config.yaml
num_hidden_layers: 9
hidden_size: 384
num_attention_heads: 3
head_dim: 64
hidden_act: "squared_relu"
norm: "rmsnorm"
positions: "rope"
extras: ["some layers without attention", "local attention windows", "hashed n-gram embeddings", "capped logits"]
init_std_o: 0.0089
learning_rate: 0.000982
lr_head: 0.00441
schedule: "wsd"
decay_fraction: 0.642
train_tokens: 781200000
max_steps: 5183
Each number is 500 + 50 x the weight over the matrix's rms, rounded and kept within 0 to 999. Layers, rows and columns count from 0. Numbers have three digits each.

# layer 2 attention query, 192x384, rms 0.0511, rows 0-72, columns 0-191
522493494523481431525478549398614563502474431454479455495558503446442456567547464632550531479521457447495450481507518519647513518502357464453594497474504500539497492540475460552474615535540514526606392478527553436500489535544477495526505463369479473609550502548370492535479526605505482491477555535454420521577513454433518504520445403522464448494433422478390664502511480536510370597436492495400458488515434505494436481545511574583605409499530421522467452548545485572506477603517502507372533510479404466564555510480472469498485649490619457400482492515539433442493578415480548488
460498534484526476511496502537402452534482533479441561516516501563502514464470522458447512544484493570534501486496488473418537477427536489595458458521452475557521440521532549498484438464498499525473545521513466556446508463446462454471523516487496470449469462504505470524520460537473471466488416472541544555497495510544531568518493525438504504542561488529555376490524474515516579448542506494530522515510506514486603521516494469447473552490484591517544483528499575498492514453482511520512487474507553498569477565485515540452497437520430464540535489530540555503568387493492484487
467510506512480538524542471524437483501553531548517552485440554501558538453495545465485504568472537542503494475448493481433489483496509569579518474570513527480537458464449548478470387516504470538499595511475476527540529498440543531484441560572509486417507485472542424517467490486518489497561461586515481512478515511510540568515560450446480503577529487552529403500485598475400517447535543507520479532467512561460494543516590453475525569428469596474509553554533517481527524489497472465541436504530533510512417525531484469421524469526424486506507443532558544500499434503502537558
538534458480502498444456484549446459468471517534511462512474481520466516421458517460495476461557569473452630505589481488457535465498506433457511437494455558509507546448520432498508490482426492439424494449539481504487516580573486442554456432535499496462442508483499561503474573414500487508549563487446515492482467454421578387493551473524573528562564534466479487465456515465510527467507572499494476500525509490372454498457475514526474509490451448501514490477522502465529509475559499520487526510492543448431435494555496466546535515475459568489448506511504441463454476547503437478
462562581561601544491512477426505550538441556527489523493523466528452594534446459554499424525536512508549535492558457528652556509523446513489382569464598455476498570516472498536574547522503451535504528460477549469413483477552345413447459447476447410515500505517500387490542508531578530544340443371494516451492507550611389584481450549497507444467537553455532573445629453494475476478455377578484491455462425536625418403533466547478498444539580591512530452590470495508538488507533507526490561374512440538529502499640610581549504508583595482516358561491569510532475622447422518529
481453515476582430509490484522490470495491547467506468523463481526517560480490498549478455476526476486505490535489460548498550466540487462449508479485471483499480547494502461505479503507471469498492453434547485442450598554549527483559484469513475551504423505545497528530556493529523473539526549531455493448521469494468490446490520479536533500474460488485552495511502485501485492476493517522510445487517516480422452492501468494486531511531464480493520571505448553500512505533502464525435475520494496517447538420523477458550529455467533539450515505487485516551460488441469488531
401525556581432444551548403514480442512351585502456450614373503599503569509533496581535440481504532430533541494480520451466504532500580566595501497543512535579488429450493517497515459447536489524581429491476507424426528518522496614504525465458498591466533628546441526417544452471511447515482567565448514522580523588551510590460503540528494460539472433450558485479436513500486494486515488562518524525464469597497485443536426560431520475528497521512527609576418577392506533561380403548427492520477466591480406432460548485522516467551566548456499376480563429585549482543428496432
515468580406484536472549550441666659490555397471404422448573486492378472687548376625567509488361433536429423461376622494615425584512468547541593509560504441549513425706377540480521589568684597567667436526466523409571487374522393489444463616333579509555513487489365445489536560509462522519535425564536493578690671576632415557556448513508418420527496458491531591577461437590534474651464563552431576409641534477702587423602426552528638407508697455596452473541520449560510481564441594445414445473535332476665402502418584469429372542689609396588452448463542445359617479505518595424
469495517547461449493549514541494516487395557568511529497489563505454542483499483503500548514464592527581466520472421561504544462430483496522535457456454570461523583450512521530410555481485536404460538454508492572411468491545482574472493423504547452486473484485452544529461532470500499483436543439491538458472450513457541501502507520417564485515542451503498444502435558486585480503576476541465535462471544535457518560489477564481502460546450492489545514477475433528528515423461399505511462463494476504498507429543451547516483445500458557432517487526492501509512462497534453561
451489497564429562627535510508521533529484444448532488477574587504522475420562576457493514490475431545479510424545496560449428524421410505551542470577505505467451432525538507517477579470537501465490461522499519430557507459537431478480516538424536519498571515492448530523500464557490524564476558514511450560527548512528541507498533472464481429404473521532501435511534524489550469532458430524489482545519538494540471501523475522551464478499510380505492546518589459491449532552474611489509504494492515539542504440440545537420496515497517492490511565517497496477444473560500536440
490565440534552514433468519478364524526511576521488541501544564569488492551474559518473469484470555551502522504498549417405532561452490492567465454446451458516512499484481507523455542453465521576512535567374553524497488478439483491485421399510542472443486489500563505512547481416487513462508538535505584601449474498536604549602448509429548560484482574525426359542501506479534506491505479540488502458469568618473522574460431544483453486488459525407506415527503514502422540475452537485596532440512569405479493487515523528549480531582463422571471495582492503415517453508428543438
497442476441540475419527542482565487509438511494541394467389350508509521549476442539479468507516392420489524521511450593552581498620526508451477477561586507519485513525550389549614497473545488450535412481556539428381502567581450533553506546498500414498560522482473561493501537477516509620506576438472408473518465541548369469494524600540477536495370428451558551483572486442466496486598475561532470530521425503521551420542488448530462552506543479480498434507432512468540509520499525489367381467482427615452511445561515457526491486464577495463444440410518425488486596501469481516
547447559507537549502495499592558493466406464531559557418532430515523379525494458456462501476503521565487498467509527472543478527510448511529402539422487494498504514414465448513473610461542585527464473546516490495431494398559589511448523548489503474512604430510418490578492531566433546462491536566497448472502432467591436460491525563447469412487514556542487524451499509541594547460524430520440540535433489509514495517535518526542491483461510546597489485523512541492395539476435533432471533526452547503500511507509490583534457407433552446460547443498423532488535467487509497507
472517464550488498525480468466563497487522475493476495497516563537490402401555461446483521453482562620446550492551497481438459474471528504507552548493437458509509407460457519473609434575497449479447542466534507497634459489544549432510461532465526551506510504502520516605606573550529493490385544574533490464548494493466549508536526468516505585443454501424408428512429483387551593384526558536417481528459577486524533507466539547504504538519539428442524487501543483670503439493458482422506445518507441494473489459562496478535478561509479555428486568541482509489399504534528472459
533491620555499433456479482500504523461495543506510492532494607540419530417473469530493409491523420525566530499515475561581508445546496590534513450464444519524416615419392514553485445496434547466445538452476500513465466487503644413484469553479480505457485493470485528355589590479524524528476520508486485495529469395499463512500594503531484549519483546499402522542500553497575546596441520523470526529447583555546503517564463483458510443525525455548469510504561477407446565447510442464454487587489474509508516400508531489532489542499542556457536525472502525525340600517464549510
554521412520544500436527450520554612526479510373461530573543609525554428461444507491423488587473515457519551453504485486548591501445523501396558558430459482497451535449434461500444502474466474471535512401565463492565458570495484556506493486549576551540647446525574506543522393499403479498565496490503466518480610506387547456408464525521550522533367428434486458490498401512496512500492463509410401497492520576484467515444597439501507665521632539467445501514486462415521452536589525397542469376468466436493522516549389446559523532447555452512506489431462458446550533469425512534
468526459522443493429501466541378486451539609604544550537488490497569453432452548447416483487506552526494559575497482476394559439563545513492515504474540517487488530487510487318627426512457513490406644429420529550592465475433548551585442515682504502362522546446613449521492452324482537449535492543533514448401531481438456374482540507455473474444481542515510512532496544463446530431550434484533504513445644496483497462364581447429393589516424541378508539440495418484515496460464481468587528507497514464328442471555519419472522393427458592604436501490479523578435546500477412536
505567564507541517546492502494598515508458404447385461491613470496466536611571537588535560510478427471481454432498493536569489481459530457477541471482495489539484452518441531560375541466528460554556337544569476470405472508600480465444508515412566497642486445549371458511606602584522495574426481462441493507577531499615514555576437494557483445525509420474467490528470469601545435610390497552385523504590416451546465537567428565534589421524521483527474501517495533526471512509497535539448498470537474517617461540478496614539519574554574425486519514489536519463553443407477560442
508532595508516496551521485462523521537416439487478476523563487524479476645498548546492578538463433470528441420458511512557420472438493447550533502466519494575478488556497580525398538475522484545528370582520512480473478473535447488465539535454582517574496470476381454545573497602478479542450456493511509478554529502570506603518434516531482437517519456494526495508503467577548450545412479536467538534594467452554509483550457568492528414492534520570482514546486556495460492506488520536496486488544487508571467531447462566512502526547553450493535501456499525473560383443493544458
466511442540481496494500455536418444469500552585512485506474499528498524353508512455471446479529473490545487561513437508437515560534541588521411462560565494526497517436539476528547408433447448474470598507524510544504539537450550548466574467666472469472441561475581503475456506474521454526518546472517528493431432486399489444490577523514524523449488491568517472458537477453508561457503487403542492530395514572469481531477516446483438482544363509490488523459456516460471504505520458525523523510470506537424530478569491499481550474469456527523495536495470501539492518556529452491
554526512462612436395516491464490472513474520564545513469504558552498510544448454477452507523500493497439468538514524523523560544496450413515381415442449500544525549502520514583550451469604425550513495474545500540470457554539444474525483396410479555482525542508463540452486529497475501479439549548514587534458379526520444503551394532520601512546522499421456478511461591448598493478455476486561490534530488476484587422498410504525456451533424509482480473511499531518513528483507414498430475496538471427508582548504423545537483458516492558474482479604525496496505526449467452567
419446519599456566571436445577501390525499526523484521481428454487533539414566482465514436473534492484515525460557401550384445505470573530536482486532471424512417502408556518550446442461492439529491546545517503466468577486459579523465447519640413497475489508470648498506497516503498475562557558466465483454445458487413542589552532534548550575490474491538465410451521477483479644443489563400514444498445442528406491595451569462512463579521447488527461539468408561446481499564614428523520433488458573508456553498576505441458540465477452520522523474451510526551424447522500584611
503490431532485502496451560443496496562544482472450516509556529417473521453569537545471554505477508544549440595523489470500520515497524461460626411519466556475429507520429513483406459525567433493520537510487537492472508504556522536468574413434559498496467457500518532570526475476481521504483459505554490492491532475451506435539551475490540537455501419503483433533507471481565542508464585534487556477436432415425515551452504507545484432489457503497440456522505515480503499557551473472546525611473468530481513456534396485530503542436427485445479582525524510423584500505487518544
437537505554499494497473507487500466512463513479491496528447472513517498473534545488525538535510532462494528467511504479523498466522489516483486485477499501493495453457521472518491476441482425469536473528504482535458508537529504452510531496471511460500526504515494505519483531509488459532510513501456520479500496477509513520527500461557480530486549477472518494494487516522471484483439512441485467554512453522472472515484556485519484505492459498496529481527490522464486502502532480551533513498511505538506543528496466482468556525496501481484524508510521527545522479498506540532
453601522486530495369516503518459405518475511445528449530490541489553443483495514440482444485498487491418546446414516501440498443533485443457393463346464512501478547441531494572371534446507449472511595513466426601524498513421558552490472544567572453373501490541502492519475510570491476499596540581483586441510535522533532457583550565489509510519443460497500512541477510496482558443404499418500474487611492521453531496519557504526480548625425557406547492475526566518430562493582443507545511433616490543448531522484510474457629403555523502541578426482465560519440418407463605577
604511477507589576423464432580241393468565638546575616562537443452674498333417520472460484532529654546574538543566410440386541445500595460490387565435489520547554626437544423480511326403434485539425585447417516550457412535397495511590441381641471454498480495504651422418461420349513569493527479515600567491368517471418556371410510572471632459478643489609538417475547525408456510427585482473597484494490516519431428582428533436365393605538259571339502525473432513466430527308562474473561524494437606503337581494618432535521604352416401600561500447516455596580444545585472302576
485435480571516507612542491470461542455537467439541561406479494497570434477547533514541548622476499549592501546483472416482489478488418573442521576499498543442472459507489547522479551455497402479495561577524436542562595448507407531411513556556484500504514519487499453551470510546451458401487622511510476455554574427483506590483552479439525534455424523514494474448446460476531484519482474486593538533542448444553447493434521466509582477397507457489439511534489474441485474542481546601554515498492443580543511486555513504413495569519527458434573555458553522504496481533580520419
473536563487487448416541550456555502500506530561478582492514520549440523486436510548507515486490472527534393489472529495577571425586522556541555401519491460564497501516595487472512522500507564556555586464486476487504449504461447455450506537441514507545438511508519518465512423487482463550447503435527552499518538524568537515558493418560514507531534449474521495544451448493561445497488510497540471489498441495522457479407541442539514517452508512595464524621437471468501525463483510450554481452468465505519499439486423539550443472524566513488514453485553551403451433496439411604
549487462475477420463524432530573519492477565522447453515523463516564493577552515619541530525479446410554500551541553531486625435414475487479491606487548558441552483516480498587503353560446433524533486503485555361554585502470558618532427526545477542464464573555444457462442445570506487546527483535550438498527560485411468541526505539465499539476519517543510470484528499488469558524569472483466461432471524447520500453545563472394459511583461529432350521440460466487447576461486403521606392436452472561491533503539524450550572608516531480446510495602518455512562571443302538485
547476555466604472400495503525444446531562505443451476481496573568519415578467505468501529591606525595505517433435604446426533429462557426561442568490606503506466517522587509540398563472583528484487493525373496465430536550512433500565486595438497455520591505528481499551479513480456435502583548534565524433447523381510537435461459538488441535417563449435523531436497457495398582476531513453527498501469458448501455543501546514519530518459464605456495511558388423417489500501478519440523440483518492472452471535561518475537495509441469485496536461498473493468542546562430494495
576470444470539468420587518559474449542537433507499529499522508374535504484586540515506537515489518566566452528475455521550504444492528526481552492535438531431543497564501466455575454499585551559526507501461468477495485445484539546530478540383459494440494453498472450453529500545422514507592516548531546540438572487459490482496491530465551566467550476503526528525481443457479486573549435526534629467503531461478532503500537472455517477490458588366402596603535366484525465434444581487541473474407477496520517520558458504456522552449486535431532443464410579517529567501530458525
558544510506529477496583461471364622484437521506643527527485469488555414437452456503496544428486479533480541579513465469471428515580524475485489449453462434461401521484519568510554480461526520511497396589558532538547512507479555475589555490436497498513552494447440513466475467524524501543439457573454524480502396549496516470503477523534453585519519534509373531534569493581494512507444568387508531505597513493489534549462565501482539505494527520443535540543402474553514500569476533482529469471478619454501523501417442381519508577434518384532476510471436490500548473621496452597
533410391444470442428536446496482548535497503597473436589466477509453501472560457415506531544543493530562475563496484494526605479416642479415390479511446481554595546545586396572578498481520547440514550579453532518479439550527484463500512504499473445456471522550531516429495551430505438453552530503438506576451463498476510492529516539442503378515416496503535547509458491486552524491651402581494548439532534533431502462507523514490628510505489581455498443550579479498502524570548498439473439417466497499477503501567512542604508469417576510533444568460475411500501523558465473569
469525453474493474471389470467516442544458516562469479495524559565464497472521551492542426497539524415490532522525568509453500580648524547549484438581539488564478526457498550529497554449594510439568513465484564560501561550475486478488536497558503487513559541493521575363426530582489460487529529470497471502485392511511565591520477516547508529454455513400475521510450617551572490383485351530512495515455504549495514515499524653600505565446575440511514502445520481523528442586513547538515525479532609508511472583467574477546548511544499520517414557466559393419463451509472509569
437418455465537466523543488459532444493474464495444469552491496565447511571430462444480493499501475608500523542547512386371514547496592454436414500512536495512475358466581551481420490480493459475403509450642469498447502495429549510452466523471507537447470453477526527480536539527555456451505425502379547471529466502417481564471434570460538493562469504494476481543477441522503483482454511533444467460534476506544481535553467524498520499485554530450464427391454504482489463486407431490509448503499500515515446463447545466508505539482502557427481462481442554528490563490467506463
565503558430477526413528487505552532556498407548484575493487542553529470476517487526511490497446547490564452520547479511523536526421446456497555503532579442459481568408459436505573515523542541608489496502526503363504383570463421482457455578562510551438480520531531475563562551504529566496593454579562478522489407459409526580485574429458471466553522535498568499568505498496470486565581534497501518497524557427489596503472438455548503487528509451470584517462468509499530345474560409485510551543568484508509426523522486480425590442573516514540426516487521446477435543498583590520
602523386496471507515491506418549500429534494513499454519526475530527594430519438482402582519451471490515482505412494503497526486518516540445431492535408422464600457497547467498505456488518509489560551506462532507436448572535465499451516512446491411413498426492470518513579553487490546358510521508488502470471475495565490489429567535368441466481476517496586488510536535524482471448511396531550497590533528490458506420458534516472505587475457522457514487570540397539485492547542549551503509478437481449529543528461550493587499476508498477487513434553502496499559547475474466468
405490436507549391599481456474548453566460558600563497499459373572527429569530564503491460466439509503481585593534461558523482493503534526444532475494469557564486454457495520523442582567478477478559583560426457520617530447510552489431435498517495452590564515586549547539514504506525497481544532454486518538592431387420544467522531413419587555462505558575441499539487472479344531470534426419583470537496520459448528555498507525422577515451588404459460434533624496417547573601497556476524524425565552570576481411527474479496517546486449503521553457436397486512463458410503496502
572548482488530500527502503381549521528524468502462452528571473534527540525469523522493505418583500574383462545474475611447482561464432465524458561528492533514498493481508505519459438471453514398477604593508466520574552417472562452561461445583466523456475551517444448451526460536389616406475487507501523487523449477521514576471467517447515434460531618503468476550508455522549477462504549502444585533572486509456513406494487555536498483488534542494528421492438565507474533542539560538549568518472587492488419560520478423498460488555571491501533504564477511563412581513469572474
496445591511515566524543498400550449550485576411527460511490580442501569416470496599500533505588462486571549482399472531482433479505542647548560497489494420573517582500539527573524515454593579513535513489467445426436527491524456565519519527438511405468599524493500454423475503537497596567512536444463457491420477497486451536458426512505477536458450506515521492496560498503435471507546508451443484600479427495518556510530457551478421469562546517544598594489476491417444527524456503477494463493494449501617541464526554503378511445479519549522467459573558467529505589437448481595
513461438405486571546446411509493546478553511594547477477464468605468477563477455466528531554513529558492557413483540484465482582460540531503524478488527508528499537527612471607554475498547500443441540498557509452535538501568386550441520448550523500474430576512455530494460541497461494546509395459478478484543505420456430470455478531491502477539489503601600516508366608486553483528435513473544470544526468452544475500413496537471442534521475563578600474533432458537471560481466373517501462542520492456487590403485533483412541487474448527500454549527479487435573499493511566476
545548455408565504456518529536436505504532558441500465474445520516557456511506485545451479567562568500412552441448523521515491492431522433522547461432569485512550485480477433530550480579464526546494560538413476492454459416510564431531445465514519491474455534439593446482548486537502503510488506509449513439507416539480495519435470433559506518597489520482456487566573538470491521526455408468493421486474474505498544521567401601552512473542499559477489545544518507434507467574526436499517528503522499581487555487452495479532402447522506473476441551526516477545528630543421380429
534531507494477489466516456454487516470557538473518457463455477547455528502485581546535462467516449578532528453458428590495450488530416487468532425430574414519545507477466478603553488457553543427490523561510497394432481573468421588543483501573524468477523561465577458410416512480514479622535570543467414633518457534457509395581476522467582501457411459497467549475567423434462521451467494479489473487448426479477523504435496538466517443533523528511537492483443527375507388587531540498452540559476521491538454536439648407511547504465616479535504450541425511450432449538585475476
496443495568534494613549518518435489530504533461538481494470432453543531513548419486452559484457503439517528506524509518445462463454469549471497527498466457514430522605565481415470596530564500509485435423543534495465547467523439392473471539468459451530514530496553509581435477506534556470498541577544522459571499487509562493464553513467418499571615597473541450478415450554479519507510548517515515512482487482473478465384388510440463546508479405501481428582481496624435365460479606439516521482502560506515545454524474480516487529551509480542505399524556520490486470511481493490
573495462584491508537542512409572517502475452557556513445610397551435492495492550503607519499509500436415480479545427464520408527514380493557498505461455510467457455460502558428586525492526535540462563500479600536607487465575501417611397456491390496555518450537523372570534475470447575531364500524462525478471444550627400416437421379451451512444532484468533542576557529540534490573425498451498416497534436467440454586519421626484537547447484509539551474560472413498550518537510442566544577528514485557554580501617447469558488495441557533508451556462560503463543553515417503485
507553552654533576472479537590512507521454496418499519525513505482531516447510475580503575473479459483496574441502402553457454535593565448530473471454526377518534485459516457478356514560520528507486502531505542563536423536529441531384474481504484398499492504497503553562481464548502501499517592435480542483587483566481495602500338417530499511488480553544559493535489502494569499577554466486496369530514468537500444564450424542474537510486580523573558530555511469505460552480432577507553556439464399487535631544487530462441581497574494521475549495519595458539452491488531552506
594536466498498527488503571494461470514518531550460518392540426491521499596489425449465553482428541522447547503572539535464594485575604501476601525452605506445475435502540520461490506472485432475484471488497451520608436439449489531566398521511480526483499397479568453443495521454448499475456499544471580519436527433543510438450495477518515488530536549496508499502389538543491493486478543535437530544557515431459545553474420509484448532443460541526462523433507508509497537483465525384502463500416463412423453565465464513552479523473470458541452483532504493440560506443553476476
527545416561560474561457484410560484447531433531418497528588522434504413502567516504571529447530550578538456464568513489547624424426564495493571552596519549521520519484603548525499540503543477674529489494492648378541442489512443453480553465454521488490533464510527482519461391525496571514445342496508493484493552432551448536412453542441505475426567437556456512431623428553510544487503499556473522528454538524578452552525530519516524570401552504576429407551504418507548551514438613459549442530498510488548550477512463377494536594482440490474418514437550561470549536483488505432
556518562493591465537495531481452504494534542555531479499448481511582492571432468467422410546502474422530456491501532486459499527439525506571559506508438440489464596444515511442477563539554544514392427487489471388456503540553520534527516417569487515470541427527517483655597480502358436497521534610396556479554442479559495475530516548505589493465512526506499422536469561476475525474500513569434433536484444474475542451435506401510459504438452446513564506590451544541534472435454457428441493578516509507505506521480459381466496498538570545464478386523590514505444432463474503474
460504435521491468468612559586520506516550504511435519491408448550530554536489457593494492517523504519431460594519542510431496496565518467489461535503482564490526546482474468598539509498499509540505437517557593446515551483449578483475407511524494441372483415539544521567533432441582550525476461518564547531488446437503481509540469527407496560500552414442464455523520518510453538511553494473560499507390457473473538420514489454444431623584481512399356447462388529548523530511502551434499540438451462431526555471460528517572574553494505445368413469509546477518478585461547503521
491536492440394417461528488467471444514563549498522424551506518469475553571531534439533445563512528493488493595436578524564608546506570471403512484515577468500483491469554419651391577541522435482512376533532462434495496590404525559496444482485496539413584523440531575544441433557520466449421462506460510580541428492415491524477522491511527514482498488542494456533544566560476496499424567495438413544473493609519493411486417550516479575520530516566472392523520520441472462474401485526529463497502555516587503584550514450523567414482497540530548492514442522457568540484487609495
396512515547486515546538508537472410499439519512510499458511501602492548512452531522437421497495539469537565537497507454465532493438540483520534525530448487577471434520504424456475545520446462461504538521480479560472525437574453410483513556408470497488422489405541530563519513532455461609524516495429486478571445462503584548355473399462539492397524422483527439464542516522470587510495542526462445501511442524526429537491448412471504423460400541462505500432413537444440445512553483481593374493491511512498441455566513451518510604565497550444497583440482505492466438407505483445
507576554512509543462556536462570466510422510517460510540498512545592508596456497547435529431485527464486533405549477521512576428436495496545477525437439395467506465523459486456441476483540471501474482492467392487464546368510517512529498632541539510534573532531494423491527434504468501454468510557426561472523551552441455497475515577470488437523458487513493472440436504481609433519468433521412462487449503585537547491514561479547540503524487545548505407650455520539524549506503401550437484603439467448511499466469453521505493528540454469525517444466512587543536468434467567461
413537493491495523429448422554508511492484533524469463545501417589508398491523484557586458477540560472551472468467423559481439498534511498530503510524528545540436570474551418466568557451444478458494475457496477487542557550508424530474502505583572497438450508541451525544489405485501585465459446449471485511569533564369538400517483543603537483502566572484508464544600499362470493516675440554465472616514480429397516499516567460495511525550473527588503526486429476464460399471470462538553439513527556528475479426487457476492478459516521469526503543524529456537414389560498477492
532508480460498507500535533461504475490501536476486488507480565493469505580508470477469516448540485447549522456514559533477527553460519476454433468567552478507488615557570410471608501522556440426491467534514501513534442546453478484429577458434517505416545501459441514403456514510435491529548490458483500526555421474421476431461512560552511571493442542552577486529398459458488475434551514518506613419505504481516505446470465551488539520481527503556468518545477564518493453520494480480501485466462503444503355484492536489551523512384474503470485501461538441484469483620502485569
524564490507449552524532571482440603461476492518447418504588440548507590447540513429508416490443490534480452534516485563451502394534524596376536568566524483531490456539474541470483525441427448545424556527527483504464463508517513457463531538533500456378503600563627505578532532527511485469434494502470471548537489507599434539508647511550499497490481445458482422486522462479560500500518512489483493520469491472461431447558575553564449513426461432521517463447441520478509402456500572506564415570439478512473509495584500481549481471570501505502438545490496546531478483598535514517
504444523503450471539551445493492452529434501515522452514553477489500499485550470503443483618461480519577503515587545559572490496440564449507526467513455608601487595538506481545508472511519476538495541417529462480458399543535560539418544503416463488494459425569472426461560554464534549520447527508507607401497449459506421471457486534485445492480498427560403540493492479522448537514436425435486470470452523552511471525529584423526467528575454502537443525570548483531523500457455443514449478558538458491462516449446460598444531467504489494528512488478558585465526548550486568461
406443525498397439473513468466509479514469507462461544483528467574518506496476499610433481579488558422479482512583507414466566534471490465521510465427514531522423420487474549543561511571469452525490548425443481449480521461451464398601427468592375475470494492572577489505501521478532411622506571508580516561544465573446568450562435497501520489497485494545444492542467613533474551591441544503445397419458497517537517539489523429468574496487460452491611408530488519447567477463455476485674595514505488451505432441455513494386491515489554535544528515408577514537617409482458551493
428471461527521497540538454462522517384449545427469458533478406491548567461479510439494465445499416580411511555516457512461412496512498466526495441514498519554560427481465488495542523473517480416471480485508447540500491495509525501518463549546554498469442516549514479561544490565532462526432447527550545501564507447564541528414650537501437509515558538485467486421455530485515501475530599436501589587473401512456458496512465440529600420392486423544526423460505508541554471538565503449483542437486538457474422570432402480402535436403513490542411502482445511528413409541508443486
470471466511451572494546573564521463541514489501548503511468557491518555486520522541536502580491497509479498432505508425512556494582457574526522471532463522512541414467393576483457536512494559532502464578529483572550517520468602462412392430537432523570439450502514425608535521516533477493527455534534618496475496493501508534510506497461461530474380626501514471436555515556536525476414562516491512517453457565529514530520474539477570510448512479485510523566467483509523525474513521539523610557533430502548540509419466442433517574551432527450507513500500491568550473405497551447
540431387517521446512509532438502520567578348450496568494539501496522457411446560484429649525444423488551450472485487379438524466468469392478498499501496599453543638558531555492584467527493502441457473514440415467508469333510566429494500515447471504493543491400497540493386490507472643545519416511547556488463547442459572445464502427462460444462548443527495487500474551574502468435563465546555503497545598463413508453545507488380573511417480501502484471547513527565380531401538670515508591545488555437504490414503528470499463417422419515474522428457507549515539454514482436528
408510477521487552453457516432595518581488585517476510570432511431531564495463549515457581487408534461518491442465488519606455532498501424483515477506539436516569495578565468537524513483579516572619471514491429509484491569455561556461465478518529549452544488518523575497548432439509449554504535473497504528396511453496497555551425585520547499559505500435551608419450467485411486385438578401451470447458561544468519492450483469568439623613535556442486515531552467469466524566510537467436542456521531361482578500481466555470493563482507505498470428546516453538566535439436510506
476551571412520502485552605443580468495388573448445563563441505560421461561415562458501543442532496468512516434521439529522460559546535478481487433549503437463515501567532504582504503548449487537461532526462387492458501460461465504553503479526613508450436482482507478346519554581526526410490527495572543604541401495547494526471597569643508457556509564505479555491540432446558529549503542456513537525515574535474520405464465524524442487507555510530482394491557506622453498434513380512479553490502566451451571526538482528437425477523516536514438495459433472438424499423535533528
460494463473446528505507513559528560502461480457408501490488447502449437430546439490472464519463550442527454520465500581575450500455565450455478510461422488469523481504502511484456518488527465513540391562537573570488447582489451441467485505510505488399506449528484507440562501584602581491499527459451479442516470546521529523494501559496513534477488510552575486447452442554428449518515449564510538486461458362496422443509535457415575518497521432554529514446453470506484539480540547506470543581484431524507444561463545445459510525499528520432542504489460439487577539475530471484
591441444449516395461492588447605457460492465420557539493499491450554535599521357526472618499514489519506514580463528466504521462422497526445528522476432498473579569550536509483532491554455480476567479473432477508537508461528524527516613382422506557486551452490468511533424456423512431465472473453544517560514508461431412469468529565623504519498396530585489618414520511470428483422583477572507500492567515516458488525483542547516555629518486595533496435418449478500504463491528472497363551472548545514477604515429563497556555553473497493478516495549478485474494535441448464448
476416474521501506514508465423554481494476466575514453564460480509523447529499524518415498480536486452577512569487459483522514550427380459505457559513516519482524496503416464490602463559446498451563532541504513578423479513508549450511499503504484551492519531445448487506505472480519467495520485460428517423455443487531464509514476544517554438503510535505530517491445500465535446545598549489541529584485469555511473396521448541457550416516502523437504489457498527491529483538527593517512429488529483536516498416523450515524497518420496457483501578464497455478518518507517498579
440572574518544566567484500569414580447490487545472483472533556460459519574490596544543439531463562499463488543522518492504544507530497482432493443479570525516499501511533492493428548394528535543504490498503525495462522487452533455497472540515471504552444522485534544521521512480523479578557490490548547489502484558514534498551431481552546458467543531472434471498502590552514461483427477557512502474450564517524607424595527415543482485513488495485571454531509408500514542465493518480522447437462519462512462505563550538477467429568503510503477498530537547503507484465425485460
449475553483492511504550506538516510554543542534480492484547555513520522526559446507507480477466500569484428427486557470473515561601565518537587469542476563495492452509482572476480472430512516544526435495426482428551503468511564501505471570558519553490505486486469464507517578539499523483564437498476450490528536531512559488520481478471497529526518499505528490534515515547427463543493494503482522488499560468500524583504521509514587560538533559414468474543510465512449531522470484491452441520536531524510417531443502498431520469479498443510492447539488498478568455425511516524
446507493539523497566484503460508461479462484506464553453470523522560520434524520434563540496564513555495502544536489521544488484439462489522416488483498528522515492462516481575498561488500478478521504481549448544466545478432515449465524478509477537497431462577509568457400412547470472449450503535570467481469468447475505553478547540511488489568475457475487538451497524503581530462514526439494550455462470507469464545462529433511541547486469471541570480464484510541482531458545564472498555530417519501495530495517511525454520487494426507455557591529447574542475570585497528545
484598483616533546538477462506473564507474472489504511447514525567478539526398514576506430584549462506483415544524444527518567451487459423492486527432550463484523529468528424588569503512467523520478531526512422521398477493500445486553512508541432476514439455514446510404533493512474528593455590461430506440610455570502496500441406457573453484469480602540490587425459526500513485507464405570470438466409427571533465499483501476529487473529474475521584501446500435468536412534527482528476503523468499475533523500499578613506498478424566508484445522558521550510552595474418544523
560461522405451495448503505444500575471546565640490459508549584435444426550426428506505447564443491463553479526504523485469467602535488453529516559518510572506522547528493511539584444539502578576463651461536492502628417507464436508519513556544466602397427543383516466390475531500445548440487577434539484524451513497448514488504479480473488507508387515544476403471530463478527552486417435455472449468520533505529564544450500472554520487600551410616368540483467485476461434485491431487540446539579469467418557575521568513466488428438509529561473491493397467483480548436547508438
493449562410456503508544521539589544509567495464447494543423473510463525551644445443538549453467490495456464440445556447489468601507505577527541599585535520428452453575471568508466466535540464479571526486484571479552586456459644496459474535492521567507521456456520431541469586480470532400559387585460444530428537457583452492558526481501442549585477375444508485546491491480478548554542558521482562490600461450563527535537454585521586478535562529489418475566514533446523532498490547432534493439517441523578451472492489411500491563527555522577526493477448419468496458508589542490
511523549460480464526515567550491593442503544537413423454527490492476420500480458593578496455451447501424520538482575550494490466495390587480454402455540521455561564517476534524517616606530553386437434500560431473526540548527486523526458596415393492548446519555483506413521414508475417585508603550507470471582524454534448411508560472508359384567481439422476519543490591542577452545509397549533494525445526598497485391504503320561475474469554403614571480564558438546506535476495431447568423630553489418433512559467550470520455475479564436431449440498482479591557483557483422426